{
  "d_model": 224,
  "n_head": 4,
  "d_mlp": 448,
  "norm": "rmsnorm",
  "tie_embeddings": true,
  "init_std_up": 0.0294,
  "init_std_down": 0.00425,
  "dataset": "wikipedia_en"
}
Each number is 500 + 50 x the weight over its row's rms, rounded and kept within 0 to 999. Layers, rows and columns count from 0. Numbers have three digits each. The size before them is the row's rms in percent of the matrix's.

# layer 4 MLP up, 448x224, rms 0.0585, rows 359-379, columns 0-223
097:518560430485606563517515568520571537553510442548602494473440449577628494488506437536482471556574539527502454542481528510461465601495487516533504483587472432512446464540503525535503447533527389561512421472467485492493593570466546494445578538541503524482495490461513511448379569573520476534525459563454468492472475596552579543523482558567570550545471506424521591493504452467513472549447554468515474414455590460474465414503575549374479517442518471538580420531473601600500516557519501496481536500447443572550496420547467572525455416499462424489537548595616513500446489506447518526518484559493481481448465497480486492429521500413446447516606451549381454489551513510462461529542
091:419490451532550500460472491545524538513551445540500553552415543526477538445532503472619498567513586449503487475606535457500506510494542528518597545503570598425498568504473533575457503502549419561482570563532439514493495540556445490483498468479477450502508379514453555522558596521525476558531419431506502508537470468570445488520424487501583394640567527497571460501502568483501585513426464528582479490410502557578478456540533460517430510523553460624442457436439508510469565473483433608595469456492529510462503494494478519610467516514549506603562435574554562479515572481546474471521594448536519430524448477490494536522558545523523385580482478493563514559484451502476548389516
092:612457554475492516585543434522515511506539498488411483590562518511551590559486514505477570420478500542533439510569455520532515568428484508397565479521553547512492485455483468458479568445508532405402490458502485514461435480560466482580504514547454501535396483500514546443528437512473462481410519551514523511521498487432563563523496463459478487519522497454501456415469439495460611412607478457452446460511503454523578562514504562492414484393481334494436496522561484558570452525482496532444539525485500504487488550582409687513466571394500496535493619461447451466466545560509533496528595456599514441432488565536485520497497583522575532481473487494428463522453489446432501499495
093:530459589577464487530485549569576626470435515514484495414474560453473630572498497515524587517485498463435486586475541522490526498537467548470448501535505515456577510513525521518518541501556621460399584572520545475495490495480458572553494533489508547566504571482483448502482438488423399405493375465433397465567451554606489524452478505444496454485409469537570556436503529525476431539495526506515473553456493539527507560524519479504557554549586522565528489512513531498496515561484599502491497551556601523522587527497469490475452375542506468500473523520495429526471488415478555537442510546506563476488424467528429581562506450426535529570525478419584490475495494554566530690490
096:462453455476455522497521539455475526467428509504491421490414478497483451445468546533383519501451450460553454512583502480470497480448408554512576552538537489444563600474460524510439502454527477527480509493594511516530539562464575491503489426509472539550505443437450541520553489533507483572559499486478507495510504442517436549556484530439545403503504568522506561505503586476447543578525449462527447463399574531509559492573481486508632466525501512450538508535437490551534433473557563519491454499569476395453436579475546621489486587529439577460618625435554521469539484395428550493496531513390491493578527509562577421501494420528521470462581478615552570396534478434497606531530
109:524519550507424537534438529506540449487480570479483548395559503608543440567486494488535472630522496542534533538485431462463495472456493516534527516515428382455545470400533466563505566448520482470537459536451529522451479547546481486488463470459527443377488470481453545544497478469474508507506479502437416554513326600515660493491405598466480548568570440494561519438548544566474539476459488507494449482506495511505506563508490552523571558524492432559479460478471589529513515513421508510535519507538463515578473501492409434544498468481400658446489552480564525430541507509489425528486469512485526490458523450610538424569484463567460547538453605577460503490531397534424477535447
099:450437526517485483441507534460445434511560542478517568498539470509453494497562462517493564521558559508491534479413477523501451505511513446483489507501496595508490487440509503494338477510555567437455597463421525562527441443554462533593469454387513494450469466482520506577539539553490555490508474543512520496558603466416579527570525462489455535435513559604483531531463443379491585588400433468382528516562477580506480538529545538405549427625543565497403435424498476547451511511545565555460548601473497563480451600456422407494446504515455544546517484581510466553571412505474504467449517513475440453478560492467535554455563509537466537513454534551478548519518445549477512397522
099:488434497416448464545509397505512530463510483594437494543484533523569531527551518459561439529422508479486542447477539541592386436490435503466582482516489512493490550576475494515504524576471523530553443442485480529401440465546582500473459517534475446506492417549496442514567489590458515523527462521456434414487503474518538503592514413501421481501430441478439519571546487415485581526577457496489487583471547567536471531468494495469570571488460523486530439489433538496368479473511561569511524564486599477478422598470465449537469489387622566413418538397506392535589524500463503586485431519483432463443535500514454475424484534440471531489438615478485444416476528568522500556501
100:491530440465537443467501437583601312451404585567508529519447468566487504456535521558515542553509538479430493479474477462592561485454451484493485437438614502563485529485511443483508496513452439446496454534521455475422567647424444489482388455511534582457531568449535545499538512522522513551487494452543492432549514456469463425469466458498426525554459510580537493395527444493526478582534555425520525549493560420482510430544440584485540535545493524571512404489513574579480428587493530461350520484505521624554473567449436529528519471496582504493543522599543528464472466435447465521520512571464560484532508565567517486521504465484501422447492534471530520482522501561471479531561
097:537382454571503491572475547493563504457507519477505520601378585495489502569498463508493511398501528521538478529473508571543545545536562529490478491439497559567522504535487583583485371572519421524525490539559509513453522569546492580530432512637518330485510478510492527459502458397460459499441493539454407472486444447488484443552471470452536530441535556507613487554563442402499591509427571491561526518454535493485486396470517580580442494625541518503458489516504469523468538446534501484545455515516467507393496521455528535491506464564504454501517580484529432628522486554428426599535550436390473450543512508468542493472539488522458558509492444482513484502508408440540496444489
113:551532452609522447461434568538490459495518602488429490462533526496460484534516493499502484488503589479437550392462483537552503490520530442494536521493478531461583544568438482518549499426434606509525546436516516503488555482513450555462462503437406515443458529440530536435545560493584553546540527517483563546533674524400525483462498501506553468461557539443584419425465481441566411509480484466467499499617497471552468521516534432572458560502438440497442452479469539490510563456474492566546437533483443510446456493421595483583512387450514468556451464533486527481518604360429437451504367481558566537526382471531452540498464519483530491427426546482506450479476550449553536489462
092:443492474549444551451509473514517453544506492548542458480524408457494430516452492480488620537479448525483512452534524577584546472537577510536475481582445497520543477444492463536612565477549530572535483419575545439505520450479493456504503463605492467519471427559460518510394498456487491507570490499544605501575440578431541452497587527390541476561448476455511584540480491506401531477420525504496513666543506509418545513472467482531516481537482525495550472557493507438524514485472568555490481509529525455445610495501624475498435517510524565426534550505542469581476518482522442475495558479480482459461445470417499528438526570438435390424515542515633490441571661561420498476459
097:521438539581474517576502419483459489497458486530553503548441555494464527559508563538490493484450454469553477434472499559500527532650480568427620473448509458440402541509527577443474482435535480429547362496530573495458575423453476449615424595524479466480490414475528481438506450458463482540530484505503450532485443501534521570484487493483508461532395507464572538462572512621521540546510515471577554515485448542586515539467532586537440478472480497520512534537465543529509462545502597429417407496485506563519559458491552533508581367497527573486544526456429468434491480520532478552484496522534552430440373417508427499465442468525557516546534434579509470493517486628528533418486
094:546523497507499441559568471535418549507607566465527490472456513488596530560471471489529501521499497355403429513520528498505433521468507512519499443440346526444490453653479442488437466526482534472430501545491486500465526586472472534473516459463498460553489481544466468354599482527523499464441465483456518456580528498530487539499492492514507542444532492487523594443487388511524559469554436481473519568499448637514507487526549516347514470526507483395448550493431502545484553506501474513488479538508462460493526437534468571533416516441504543482604587552540528504546457479517538493461445507516541422350462551478454489454497462388509471517442511481383553455465576528475546440608
092:406536515507529471535537490598497538434486431439434535419489522539484409410502466545530568473564450464517489444516547454521399496526557532459630543509491487405461549494524486587557453436431428621465592439559466488477500529492502496612575542569476473470574449490462600468429547515488539628502488405466533486505609552401518494489476503524505458509466535493477525492498551575472408465517555445452528442517528495557510448447478525583535455406463483526558546523405460589460484448427523607533477556500556522524487547547416514592550515555487440533540514506544487353511544482473542490497468570510477471463467566497479475533533489539521499487417514418542460472479585532432536565503
101:477513474395541556527553525411475452517527552505508522511535450329545539543483520490472584486449476578548498504535448498387446460555522435582543386517418452398525381437527492515498482533446449571556596539549489527483472486514527538469522580542495535451536504524504447486520488427491505564511418427470445505444533488434575490509462498588479495486466588496472503487466375558468534442427485397507524424496438492450480519460508544456544468440459513459495486455461434491490416556557525489534625534564534474554498555566468526444581465487543509528448439511488504425481412461544565533552538499453476431448528416446512450520536499468580479444497421371538563488462490432541465544606
105:594553427450428490471497449567542503514574465428462476467516466495495456465477431434501522545530461468446497508578491379503530424543593518533470499425446531525514506493475539585400457552444499598457523488433589452577428507517401529477441467389507459413550524552531492552588473610570481465512530538535478548472493466505460529453474471435530491488517556468518504521532587475575444526564533539426433483454524447537547523467451475459557605453521493463536424630526518504567539464557401512455524497429545415476470508502485452579540625542455554459586479513527535591455505477523458415539514547429587394473536560437508523594483553547464550515504545478494516512491533571473453566463
089:448487518516515455414545509489483504505496549524498524419534475532526516546540438441528474499498532584564455486494548498499464437583430544523565527477406521488520545556516502564493432558474481431437439543471488510525584436498453412540456515494493500470460547526642565490447533523528524491536481469579561566609695497506492548562586526533425502398490507503460436442518540480557474568438478439527543480552448533592438558549633486583457473491475527466492432576480534455452490536489470552545494424536466604533524389449484478556431565498405551430533523457592468490485600540445426517581448519538490547426533519503527603541563479491532481522547551481504463490573443476417550492486
105:526464499556453508480422436554534487467476486443435556548580584519466528525486469490424471454569514477527451520466512440486396517490487498546417465497530466447520451443551446476545578648443488509494490489538482499466457467441524602524495499512524506598575467533532554533621530511433494426500591518595550488494584462493415451507485476539470480429549516489478449499491595511491540471504494445559517475574577604478480515494482529503432578552480464463371472533518472467450486442528545564577453586487510519535513508470385384512552609500489466484538562533432537562526613528547545532539565556479535573415484498503503451493489500453503533524480555565458552463472570547522318521398
092:429580491483603473496360490526528484474559553425585496486388423514514520476493474501561488471483457488538607466471542513473486452507519518489449533487430435521462432461469485510478515439543411515453526495602445521532517497450542417467507458523477520474492527511484410407490512546470486479439472448492409501525470463516346411558530544509522543528480519358535468460639520528598460543465611503487571500580484489528534477568486497461442427461585555468551491498538583460584426489513553553514542504558551604513515553488593564489472542503474505516410482463436526525481551510486497422573458510438560466570544486526473504579446523343444511550454538459511506396486526545494525460478
092:590515456576481538442429513499454523527553541473412447551595545531485531478467503506455492388521487486486544522555591491524511639485636610487478516469517403516417492546507442545550484437553457477630565476570512496483494507518515526514482514453406476517453635450517390527414560502487496384451495567493417545448533519483489466481486514512532446518533485485527420530471487519490439543457496382524532505425496394389516491445522510497483448608457446480463508499547577402522517503480528448517457578468492522437415476502499498478511483454481498544450480433443467506481563447494503506480484513480525531525445428522554491636486582513479417434558527434526400552563524385516464497490
# layer 4 MLP down (transposed), 448x224, rms 0.0501, rows 359-379, columns 0-223
105:422500517444561567524474564442524512506578509536494451467495478552543528526398513603436443558538519548474497579524533555552504506492606466516519560528497587612535467517517461493531450434443488479546549489444505463530533546486424387536417522459508575521494501418479478471520518470404526416518459484496445532490500496515539508515467507484519509498503580392472446522569399417631506546503547450521480440593400444461513548553599424418531483564515540460394541630534462519578466433524566493540489440448456496431514561476575537426462577557471482526443451488553483531466420483618485495508538556577586490515521499512521502538560621437496498507538557502531424453491518441459512529436
089:520491480454424487578530432400486466555488479466495468392527511443546495557526505520396461478384497505482550549498485495476512462536499449442502473501425476517558383549464418467523479539437535450487440433589474449565507478567531450514457497491510561455492566556579481543508480484525605455519475526495412548503431531473521507468435507537416591376507449470356538539493522515500419499651462573453423444568481548500594485592492548492584512481473623404471410560556453538516434469420569488494491504555532505498584483577440550545470485475447544367532513490488464502509488533456522511507497510525503475445509553478551413498458474514484562494628566433454478450490462466491489493529
096:536497516511525407494535550475495548509530501467636456404437466508488466488628497536517410596511554570478561467452512476427437469469532449594525505527510415505546452574479517600522517596551458563490516539517453554428524559422501416466515523471458508518480476477377470620522552545453472418587459436468502467453476512520452505556552553521473570527522507514505527570530570473512544480414449549544560437499537478457501424498520532486592444550522601559544602448462503364465474407434505493547451493438469582519454480509561465515499501567569502464515484447496505586515574501493425477429477480454500515496460486471454557509489493486437472587492447485567598384588504530507494405471
095:514620462487604525512587481577492419584529479577510462548476396579556457466504487518547454589516561556545435446611489492369458450454542510563466488510532527546507407520571477531392474506432426544555462461446492538509509433483542401440455512535537494450595413526528494507499585552479480405505590551519502523427474508465508485482505525528470511445562496515487609489474457497607437475500469556509516457578513540388512516497504493434456445472481457589465573554421485493513430412421496505533553421424447473437505542463624534484502585443519494467497466522465515498550523480522453529502519488523445471454549577415514463550441532469529485538544546558466550490492468468554514363474
097:662487582592538538497471450496499445514579555525505516505505437539513519543552461443562481538452463488461554481479523550505541528456583486451406476488413511540512481514444500436499498555563503505561482511408487474497482372551436517469483468514462516516500534527528453526457493515515563449478475495506426466424484558552503502408487420536501510505462465427488428506484494569528491522424529570523540565574446384477504513551556458543390424526547502454536505455497464467460530503492440448509554397395460606537536418538520392523503400514558393502452437565459560527454490531546457526536451406555522536362507539456443564517545564591517452525385557505473457557451519538511397425509
108:531463475521490509523450505508515509414465462545489481521539449548485530450473570505515537471479520540501424472432497480516490526485525423574531488477574385456521523447522528464470447403474514377516605547465413470470557544501502472442563480479543510508561433500570477535501520476469464444501429463461399473462498554585576444487440435451491540515463413471517537574458487451505425409376467426562466493555536557418495437519456493466472502430406527567524520528430552430563476398459565548486492533524423511644474567490632422495527503469535452486512423598500458500428503478486550498576510399456529443522482586553453481511498396484545521547505622514496513521566381553459547514463
098:537450525514531595525513477405483603497536512532429391622391458484646431463524517377478461484491487459426466586545473511449540511453489551506500561471471482482483517543492469505634447443480394454542433575486460575453442488546491496387512543486496454557438493465521517442472475579466482546512538496469509485472474468527513435460527556487547464569498418484555521519475462616482417485464484452578409511478513427472524531541575501521474428412476459501473504514507450404407481476586406509445461568495526388541533465538448594522501467515546539529526494442531540485451621464453439510564409467430485585467522509558460495523478487463551448474523501519521503545508559515517385535506
095:518464426474397515444501601510484505391467517444469524433559576439480493571616463492547514627611566508456519468448540516527532480507421497394517574537509562462439577495465482549433422531522479539453559452478582450572626542505452484551451556488409553487503510403521404423453522480542506547493580487469491452500474501473457519483356550432503466466509536502563493511497550562541429507556483537460465436569546470542571499470476439538495506585488519517595534557465509570552562501513427490477486408500491478414516444621565489520473521501474513520499500561500486505484481544481518467577524556543442528400426524506605553464547501482513416484526507528507559456544525409494402555483
102:483505450404456426509588502436534404465469534452445480433532565480519486558575553458467463432501504429556568406455530494505327530541502529518459487638599516405439478537537488444491499571497409538554506502479378601523462451551458516502527474497541494426531568499460537473512471448541509478517508458502557427496506458433549495502510531439460518597505514533490564496519521467480609507453581542556465545492477565544539544410501424509473583548553481463467501537537581575443530368600471558529521434572469483422472469476452472487415510577435500501462412548559525478465459474517557542464523506541523496533412489546417409475469505475456525495404468468458502555463462538475530572542
099:417587587466542478384528480499419476478522507511477525367554420521571552480530435399525480517441445588503490513526528516479455531496485476542460502502533392388413495505538490526507465457446575426473529488447529519496444422475504436453562450465511674396486491471450422526484455536486550526517512488572537545526546442566489606454441533569382517552459456452443492480435571548544500544563581484417493560601439533555452553510489518441541494430483437504527529480543555513483518491453471448503539423509544416550485462543496547569509579478495589484499462483423554495457530508539571421490437529605428592463521451494460528505539462483471461523515564492508559497408515511429487463494
114:531476421558512450498526403442512512498492504472440490423513483462550476624542505444407466566471514506546558451528475572666489565597458524543540465451549516484425537580363495520503481571450452474486526398538549529475412488514535534384507557512491447454529474480503474474537515512460540492531509512489509522465551484522530424559560510541473551456519514458477535495559488413507496548544473517478514547509560537503502458510494513525450483527451415455422488460523435361495495406484539584506434554431416364501430413488616519554484523425550572485515457526536569470527514432529520444568382537526452537432489558415482459522477552555457489458440543456566456461536617516514542547454
097:587517540514508488517562471502501454479399493527504535560498552536381534483522501509535399472580557414427499566401559450486490569564409454479474522482570518473403586476572451442406473551494438419437409478486469577536538523502472517412490472539593613414541517467542502516523461522516475576477475501545527474502452490513507486493462517566486499537501454593483486513498469472502489541546473506520602520508617561453411524488527490439444455534538527540508498482437454518451453404504534527527471453532446511418523529503359519558461406478482451571474532452539521393474484550527538434489445432469519589486557448582536488478508597466514453478473445553402446454494480366570413534553
089:485566511518488482485477604545539468451484542445522473489524526656499526530552464526543471562531587548479485573547520518495537526353479441582463560547551509532529429457458605557524474517519517491467624480514484449408450589508578568562510438480571567476508546513523444506510559552556495504440499600417549485543532527376491469535435530511516576485600521542429458527493602447415420467491492515463439490504482499430525424501430503490497510484545539547504500465513512541443494445509467552441579481514485567443417487432501437478462583463564395470493496603616539442558495432530508494522474486452453612518597500477507508479471505488500521542482578491462604425455441419499465535461
098:510492389486538508488483469390470504519453445493481486480559537540426410489423523545412567473460482599540493519410426568488565475446507468508501595522482484510511484472523550497550468442439513482517472387547510482437525483511540517450550514532493448542455540509472537504473487539525501506611476492592545569568491484504529551552574513504476426447421540522504493486490528492494464448523566542433538496553550421514508489413567434538542444452483422572531563386541563527431412533503494518433498487465531448493500462559593541531644504537483430500487409502479415532528437439551506545513447475423527538562575529572564480517494494568538536624507404575598566486553511528608465489348
096:627484536567517463559480517456503537514486539489524444541491542504588486485485542438478475488497551570487511584473481560523522492519399460423400590461519536573558435480412519397444531609623499469485502538457447528541476530537461487417525458511483490565424496522504381520527382495599481530528530556551503472518417428588424491462503517494530617475534461554524497441527455441565504484475385458508486544522416473477513571474497434457541500463510471492489422479566569427547497542564497388529496442485454453476456457546578462529515456554499555540466460485472552550487416506586556525394456518448566440518585492463517448436506559547553455474498513489416415554521496410595517460523
102:547484522537389454557534499610508481539519441469488400483461534605450390524595483568542582542572551419544526490435519465501520476414520639416508526508568443439453517428513481489472496494552530493454476489520548492450539538415496447538493551516525496574442499406578478515543472506500543504505474548479452468463472605517487516540531492500500448544557502518511485495565557482453507386568525638448451532573608461539566474569469481429540583567543531548497455624457484498494472434448529481483423476416503590485559439515426424482529477465511577556534468504437529514520418518537572444488514517488542461521480538533596464512383428513513598513459600579512485502509509493536454488534
101:605472481524433437509448482387526559443423483341468462437500517516490462526553537475567410430569484501486513584430466544523438564519515442510488549529532487433500434543535500446489487350543458405448508474453411428431505566492540406540540525465461481481456573542500374527425488476441481467490508476470461472560471477486482450485517515536542547508471493525554541487525462500467578511494541491493613544524538591489439554497492456518516480557527454520561601531517507559532505541562508466560455494636434446415481513494515458532470474622560447546416522467480462510504575530500607523549494537484483615465495537478467540481537527528508505536377546522598512488369475551449465532543
090:485502549540482511538514510458582427532520484452440520612501542463496472465430513511486458474528478410462466510436463503505523506444414433465430494512583454457574472481553564461458553525492561547552571447591554502509488487512500528463561584473505544513490464501461416512525482491506446495410476472430447435433450420512556523399392490460587499698558526474462578567456434553468489537524532538548451464474449548490555419409376495460524501459462488508469560495472459539536487518555666449429506523553508383491547577545498460486472448386561484492490482496514593508480388478578487492474575514428487455531459525437468492467483451477478501520499440498423582425473519559488478460562
104:569448503459434486506465486545592554565445467574616415533519431509417537494484577486488470509503495421501542473458495502504580536477503458518567509468545528509438519409403413517514472493539523542554447502487540456450461516493585462581423577496580400494495517527452502469611486582486435540455546517468427530491484474466488523533395476483543521554500460511536559505465450469529455476559526514429545423511525527637534543613489490454481520455503484527534499410534502530533532576550454490504594453492531447508479599524501520619542508559437414457486478491507441486435478521486461594475487465606424491474498478449472444462520628409578478565514493603584508458504589459479511628557
095:557509499509479486500649519449528461546507464555361516499627568442491407554482550432446516523541524499519418580506444579461536543497453530495518482521503510512592540571465493403506571581523527423538498521440558455462500503503516517432484521508574513547523488586556616548533472522565502560617477538487512459475520476472591517436487520537463494450482462604407549530469481485418513530496428545490455644486521448462469568495546473504539576521459373463458497484494492634449475551470519492498431450494433403495510473513358460483559441542511527502521549511554529474471440523567514532465568549522467502473466553489507479497534524604511452425565483522507446630519450499538424485479
092:495500528504553461506495497508487463464512466550628602479317506467432498511461422502619466508445533523448479518453468440464519482513423419523564423515439575516509449489482541538457493497486525427432426603506509445527574494499520554498515502467493528494552346538511585444480391507447453482530506551554536586616495544560518508517548492552473457445447517539503544470566484428510635476521481566479532515520511561566490526547456488523477528534455507514496537491442430612539457486425524526496518494510449509511441477495450533487540541557554434503589524497464520520454417552523459507532475580465486475533565476491374454495512482424533584529415477505446573453409489565546619474626
# layer 4 MLP gate, 448x224, rms 0.0574, rows 360-380, columns 0-223
095:577566436533549482502589553486422520501517437483484448469417478525520457506501513525507414518466491492490454442472471500461527521472513534466457560479459476512392452437411521530519488561448511550521448576523438458587501496500496630419461499526520522521453473473482576500476505416501511549543575406543574520440538494550483482456462540505541465420450527525459612565463499509530408527546475449533464466495521543407404503462430498505427608453388475597533608499551485586499450461505558483499288440513507599467484384514518551529500433515550565466575470536493452420491478585437467483536534516500470554510418498489459437523489437408500565563488511505481468569415463554474473486485
105:432535536557489544477513499523487476533490510462459601435483531543539475536538452594501465551415518518548509461585532455569470479626469608537541526515523483421432568533480512494495490445526499515409517465370458558566566497480560550443475442497555488467498517472476539510417519543466498478434473479459460469414444462568513524623490482537433471521438453529446539435533498439531476544432467433506601506425432617482473525527527525555542482554446538461477410436490509451498577458483499540595513596472454552484420446386534503556462532421558500554456538460462585398452552542588544609453495507415499476461496428497417528498503568446438527532459497461432547587448543469555439529476
098:455397431496500490524543575511520501501526486514441468538487591529456543529519519494481486436448472543460492517462432521643562478556502505437488493472404523535541502445425396507466496436513534489555504396500514444452482424482437509524567499561509501532398566467518459514559543449404510532541483570522444511460444543447512544493499500549483600469501535470634475420442479469556502545555497431519456509529502559472417630565570543431471405556450612441435459553526517558419549457494551548498524467462476499550446536539395438399399528514521422408497522493534543374515501479555550452465583498621525476443430523484523578543501485527482476507482459478440457489506507588463483505579
100:430520435547458516417439571467570539437480486531543551487553484448536534547463579508566491542592503529531524441461491525482413445457499566598533494553486523521408512412490532488518405547567541565563531533519465546462525513601439486682558544658524522546460476528428526523450480486457540406462523441548495539471567500452507566483510496419576539493525543418573487504547505511508504511496624476562458543487474477380491444505473577629466499477543505512479441447499480395503469530466499418505523479525577455492528453477525537427474443529510534525514480498498501456497491510525514528468490499490493550514612467497507534491536509451511460470539392477446375489530489649498434554614
102:515535616432500543478546473443533546599504538493574517444606487449447488503412427395519467484500508550516479618539478465440498453496453503448477587492540506501538481515538418374507494441546569389511522443549617445537429509567503467421579476470512481447454462488411469523575437506580521510528530511449464497532540492514513494520506582542471582532530452519505451467554464482426549443521477517421536556569446422545521614506529491487485468461545572430416433527619499516405513524484466575492556478456451470505518526480432486514486527550485389484554512607493487497507579568434458510466533518469588545488535423537491472467476526524573458520459426441537556436475605458401455504445
098:549400419547490452520446424548513562624529489445431537429437517584614456438462531438461514485636501519452528572508518554481454533505541532511478448540416484488490516505525438459590466532556542487506446494503496543505467519554461454487481471541558476503562488519496491494546466527473502425492489499501462408558466448514479441388550540485428570576438408472473448547527476594586490533355407451445501499522446436467526542446468530554555495474569444576515498513439553380498487417497498426552529509515493498452552501432487510523480610451426526567462484514554478472492518394459466543519566483399521611484548441584460498499469352443550533499432462506467516514542462484465470522529
102:479456436539442508425447497493527493438467500520534501553530578473490420473610569506502552595604571427439456364501495576534583509464454459432521537539473572458518558400489497511399420455480467532399523450546583483512516573514469494570460476560422507461562452412587522387503554509502464554510572557445471516446479470508488471459366529441566481524534492504541534549418512562466408477530516517474459488553532484482532500470457447513569525640514493539584468563482510595488519490471488529527482411497536485537538488564517544517487486491500540574500459551531564476576463565500528509502570507549469502493377532521608517548591491502517461536568488578606595444546537470490477496462
099:480536547581485570493440498515546537519523522593519512425462418440453536485511532488558496575437450499571568451636502527473607511489392437360462496409467516499503514505566531492525511489448539458536568525494570413464443481498563531413576466483459471562580445545505524492473508497457480521480527455551446481555493499596526538494443539469492470522523502502522508534568489527531407470503482368432534550493564413403534427436543533494468482381452412522489510478435442494522434524446563512539424512488495605458457562542413545539600497489635507492494484430495457433583537555512493535478435537489515461551588510428420549463564556460435462474561537502558456472564528513490571449496
100:528543439543475557546471439429524630490528464433455473504458425498501546517501486439519430598514533463541529510526479466481485544458483520555488486533530422433549391445505539466492577551400512346430470574515548401496443527446433542519476501364470485610475496523496491501527508557503514467449539416463533494567434412546465517469520512468572447473489539432493415529532487463463473450448559532594443471487550399488482520450555532458527486495476454587389529516518475530553483514517588492392532565517443517485434453549388439498425407472531503533527509520459448527520455526406461478527582491497537450515529560536477479510512543518559528584516420456413636491540454534498539572568
107:477439500468560457451423459537518456579492436464499551497532457421498490397446494446513485619488426540470447537457521501458513567513496500545468523523494536518489507526448514518510486571510463534474552556594554453487457446498483397517557487552484456527566477554449484511508505423490494497457521577558415440475503412490523501517635620471492524462435488470488561625501482566509511564567486530510489557386512559519495473507440488399427449464563451459491547515439573443588482505568518530498511542512516457497625410554622491585535558518523510474538582541513497498617491503509647481587531576504485481481538520346515472496525489567489461447479561444464507436385545539498571520472
100:502546442473480448494541515462467540566463554554621484566466538472415508539504553529529406624481615470423506470437454408421547576566482546480546489462572396448395497468486512521480450540580468484410496534587520511471518484431447431442502542591546608482481474443499457476592509542488554629496576435471466509524476427468443500557414452457465487531510425539441502528464503485469549446542503511445500524512548584452422470518452459514421406584444539496456515512476431594445539444529534465589473482475515481532533550558447578487515536537556468445512495388450415439520492584501439562516491436450482498532441532479479489494478563423489497545507422520517507480469469516598533508429
099:542473397421454464417490403447485507431518511584491509506525464344516488474517523520486521484499564427482478495405481483537496452552438526522484485436549451506493442512453462511480471530510469566527399532536560518566488406508427502459497571555387475567506465452460545553452490519451528507554560444612440504498505481619496531502580554485457441499423441458564603462590372523528616501530511436550513492526559521541513547510524552507532513489518520472505511483403433449498546545527548449558423492506514468530609518514442488510565392515492528419491476393443442538489489621557517449467538541531515472520422471548433505501463494418462491447504396510573460534487649526514526476496
100:527502503565541574534576607419528557496480531480442560576442534475535565554504596475478520466541606456521495507497537450469454533551467487528466580524489493460469539495501463455557570436522429572512496515477573487496491585481487529431471554504483532543406479556472411552448487439472466524516628426529433550493560437470457469492465620474490520500627515569444468429492524349512420483585561563422546506560473465487476529557541438528478546509451507502551491388426471630468470449484528497501595535502505457552467590503429444525481443577487469460400598503547538477482479559495467510529409504517538493520496573521536480559508571462484525459466506483478448596475496486639549543470
097:385487558497409514547580546541501430400451455555541500541485520550535503490511434490477541447480517552437484527508461509561529405542494576420558554486551455499503483423548511490504476619518511491482478497472461524578537626532434521405506595528526583491500493441432413499439402455484485518557553568455473481501495454515533478460468447502505436477391453521447531496536504527505535510501552498613538507554454582447524480498484602458523448452461548458566513661536472534569557511479552459538449445516495461559531447487591441476534510528542428495569430482489546461612443566489534487452443494509461576555578530513512567469569441483441446433539563529462566489458462375545492396519
101:531437537585545572618490548477474545524530606428523451469561573458536558459395506539464537510543487516434523577553478594496473507481518465494516521450386510500527552462434477545603552450434475424551538537495424543499529458495371480535471463435448460537559517568470466471462532499520548555508535545581565482485550469549483454545539486490545549475575467456434393586505487471483464534535418486375466496505549517503435489571497479546566425486454399473514513478539449630472467462591483488481556472416554535556437543512543394540535508489443404492498479461532462487488575410439483474513496455480504393491502520390558508512474451439554599473508428520541407509516544492523570529534
104:508504551489540494513437511505544562403398457428473424484471553546513527503489519505602441469501503523530537614476523541449487586509498467593553512568508455356456453542530480435461498410540551454493513444483485437409554562519563461562556546479507491540501551498563475474509470519503523472492519503387493462554418462555523448576500491467504499467428545532525488440546402465471561536520518508529604521508413540497457531492476401535541508536498550513536567431517519485535518442579579438522478510671413521468472568537556491421459510456587351533460446517441478484469493558485595496567465540539500619414489570498427555464560497513474526462503497450573589466466532560506503503596
094:521466413506538429485426436611440562604518430464509449531442447459488528529469424493496540456450517530513527456535553561473446496451530530514504493490484502600483516428564445496515453494527502473420421491509430500465530475415531600529369490585491438504565498488420543414488533429507430529501437556514451509472455598502538512476510548628441542448407461468594507418520444467504477412473454491490420407481598483552534534600466526459540512579502462511483520473496467577516471513486397404517541447481468538505521450446496464447513389506511547519526461464499510496492571515490575420462431440563453512562523443507504414397454498481455481482433473438482466589382582453459476467460
101:471526556396491537470486521557514504570547428522521443549571538548441480520502522573446479505520617444585502391461495421531531526452448529617567481469573553469481502421429442457550585506486447530434504514539544520420482552531530366544483428540503485505474421484409439512536451547533510502575498506467441441521471479498495434557469533509521596541549601437499494543466523461432457483531447501418501485551453608584557607481534363500485486443515521537496546449530420466412611485577495481519531445473574481425417526553500546490571543526466532431515495540468440490475509561584437554533520501489548509465473491579512442493525642495531496418464513522578496511479556474555478472552
094:424462494504470484464439578557535391551429609442492462520529489458507521605524444524549469519507603609451472646483513498504438514567533545520525529536555445406533433528505467451499498493417502414586399485489476546608416563388468466532559511500487506506506536485524484527488418393514441493409603531514507472470477470478533494430547458521571513570414497442446502422492494412430511489411525530549542471421599492572505447497607461408504492608545354567564573513532485543481505495471543459472483527564413488532481512481493505484450486498461571524448488469462511499455533440547462485512518478551465494464589588559523504523488450500529447459497459503541521534519494476396523502478
090:370507405475496618483481493519546519555472446544454411488583441609536449491583546547494423585491594556565513550529521504475539424531564489458468557582464503499539500421518455486586435543495518539557410502459488521547445560443514455500514493517547458416528558384459491384475519438505467540497601439484485489424491477490534447532473472488543457553554384458471501531513460544505475509600585520433471470506521506519573575478500464536476501517497652496532487508425502498536513530515512428455511554590485529498490484542528510508450388510409514466512494479522546493635540476535577510491415537516465522505409565518579507560477511454463461507583522538589530572559578413465554524525
090:567514501555365475421490521460537504567523458450465455489501475414421489531422512433546564417446458393390493407478598502527572528413493566451438397444505543422573496483431473401509530548478473530511464542506583432472454564488455518454516461456355521445552386589422580499488521459534575518393553519450571491498510476454491480497565538508539473437578572509508480537435529444561453590563401395456416475431520455505518416535483498417543514450484490451511576506533455477487486555524508500467490544530469491514488541558516507550579459506526519560528526479469546510534597417487512448496472498527498441522517493492529528454482582535558580439478514472482463506484460459411469495454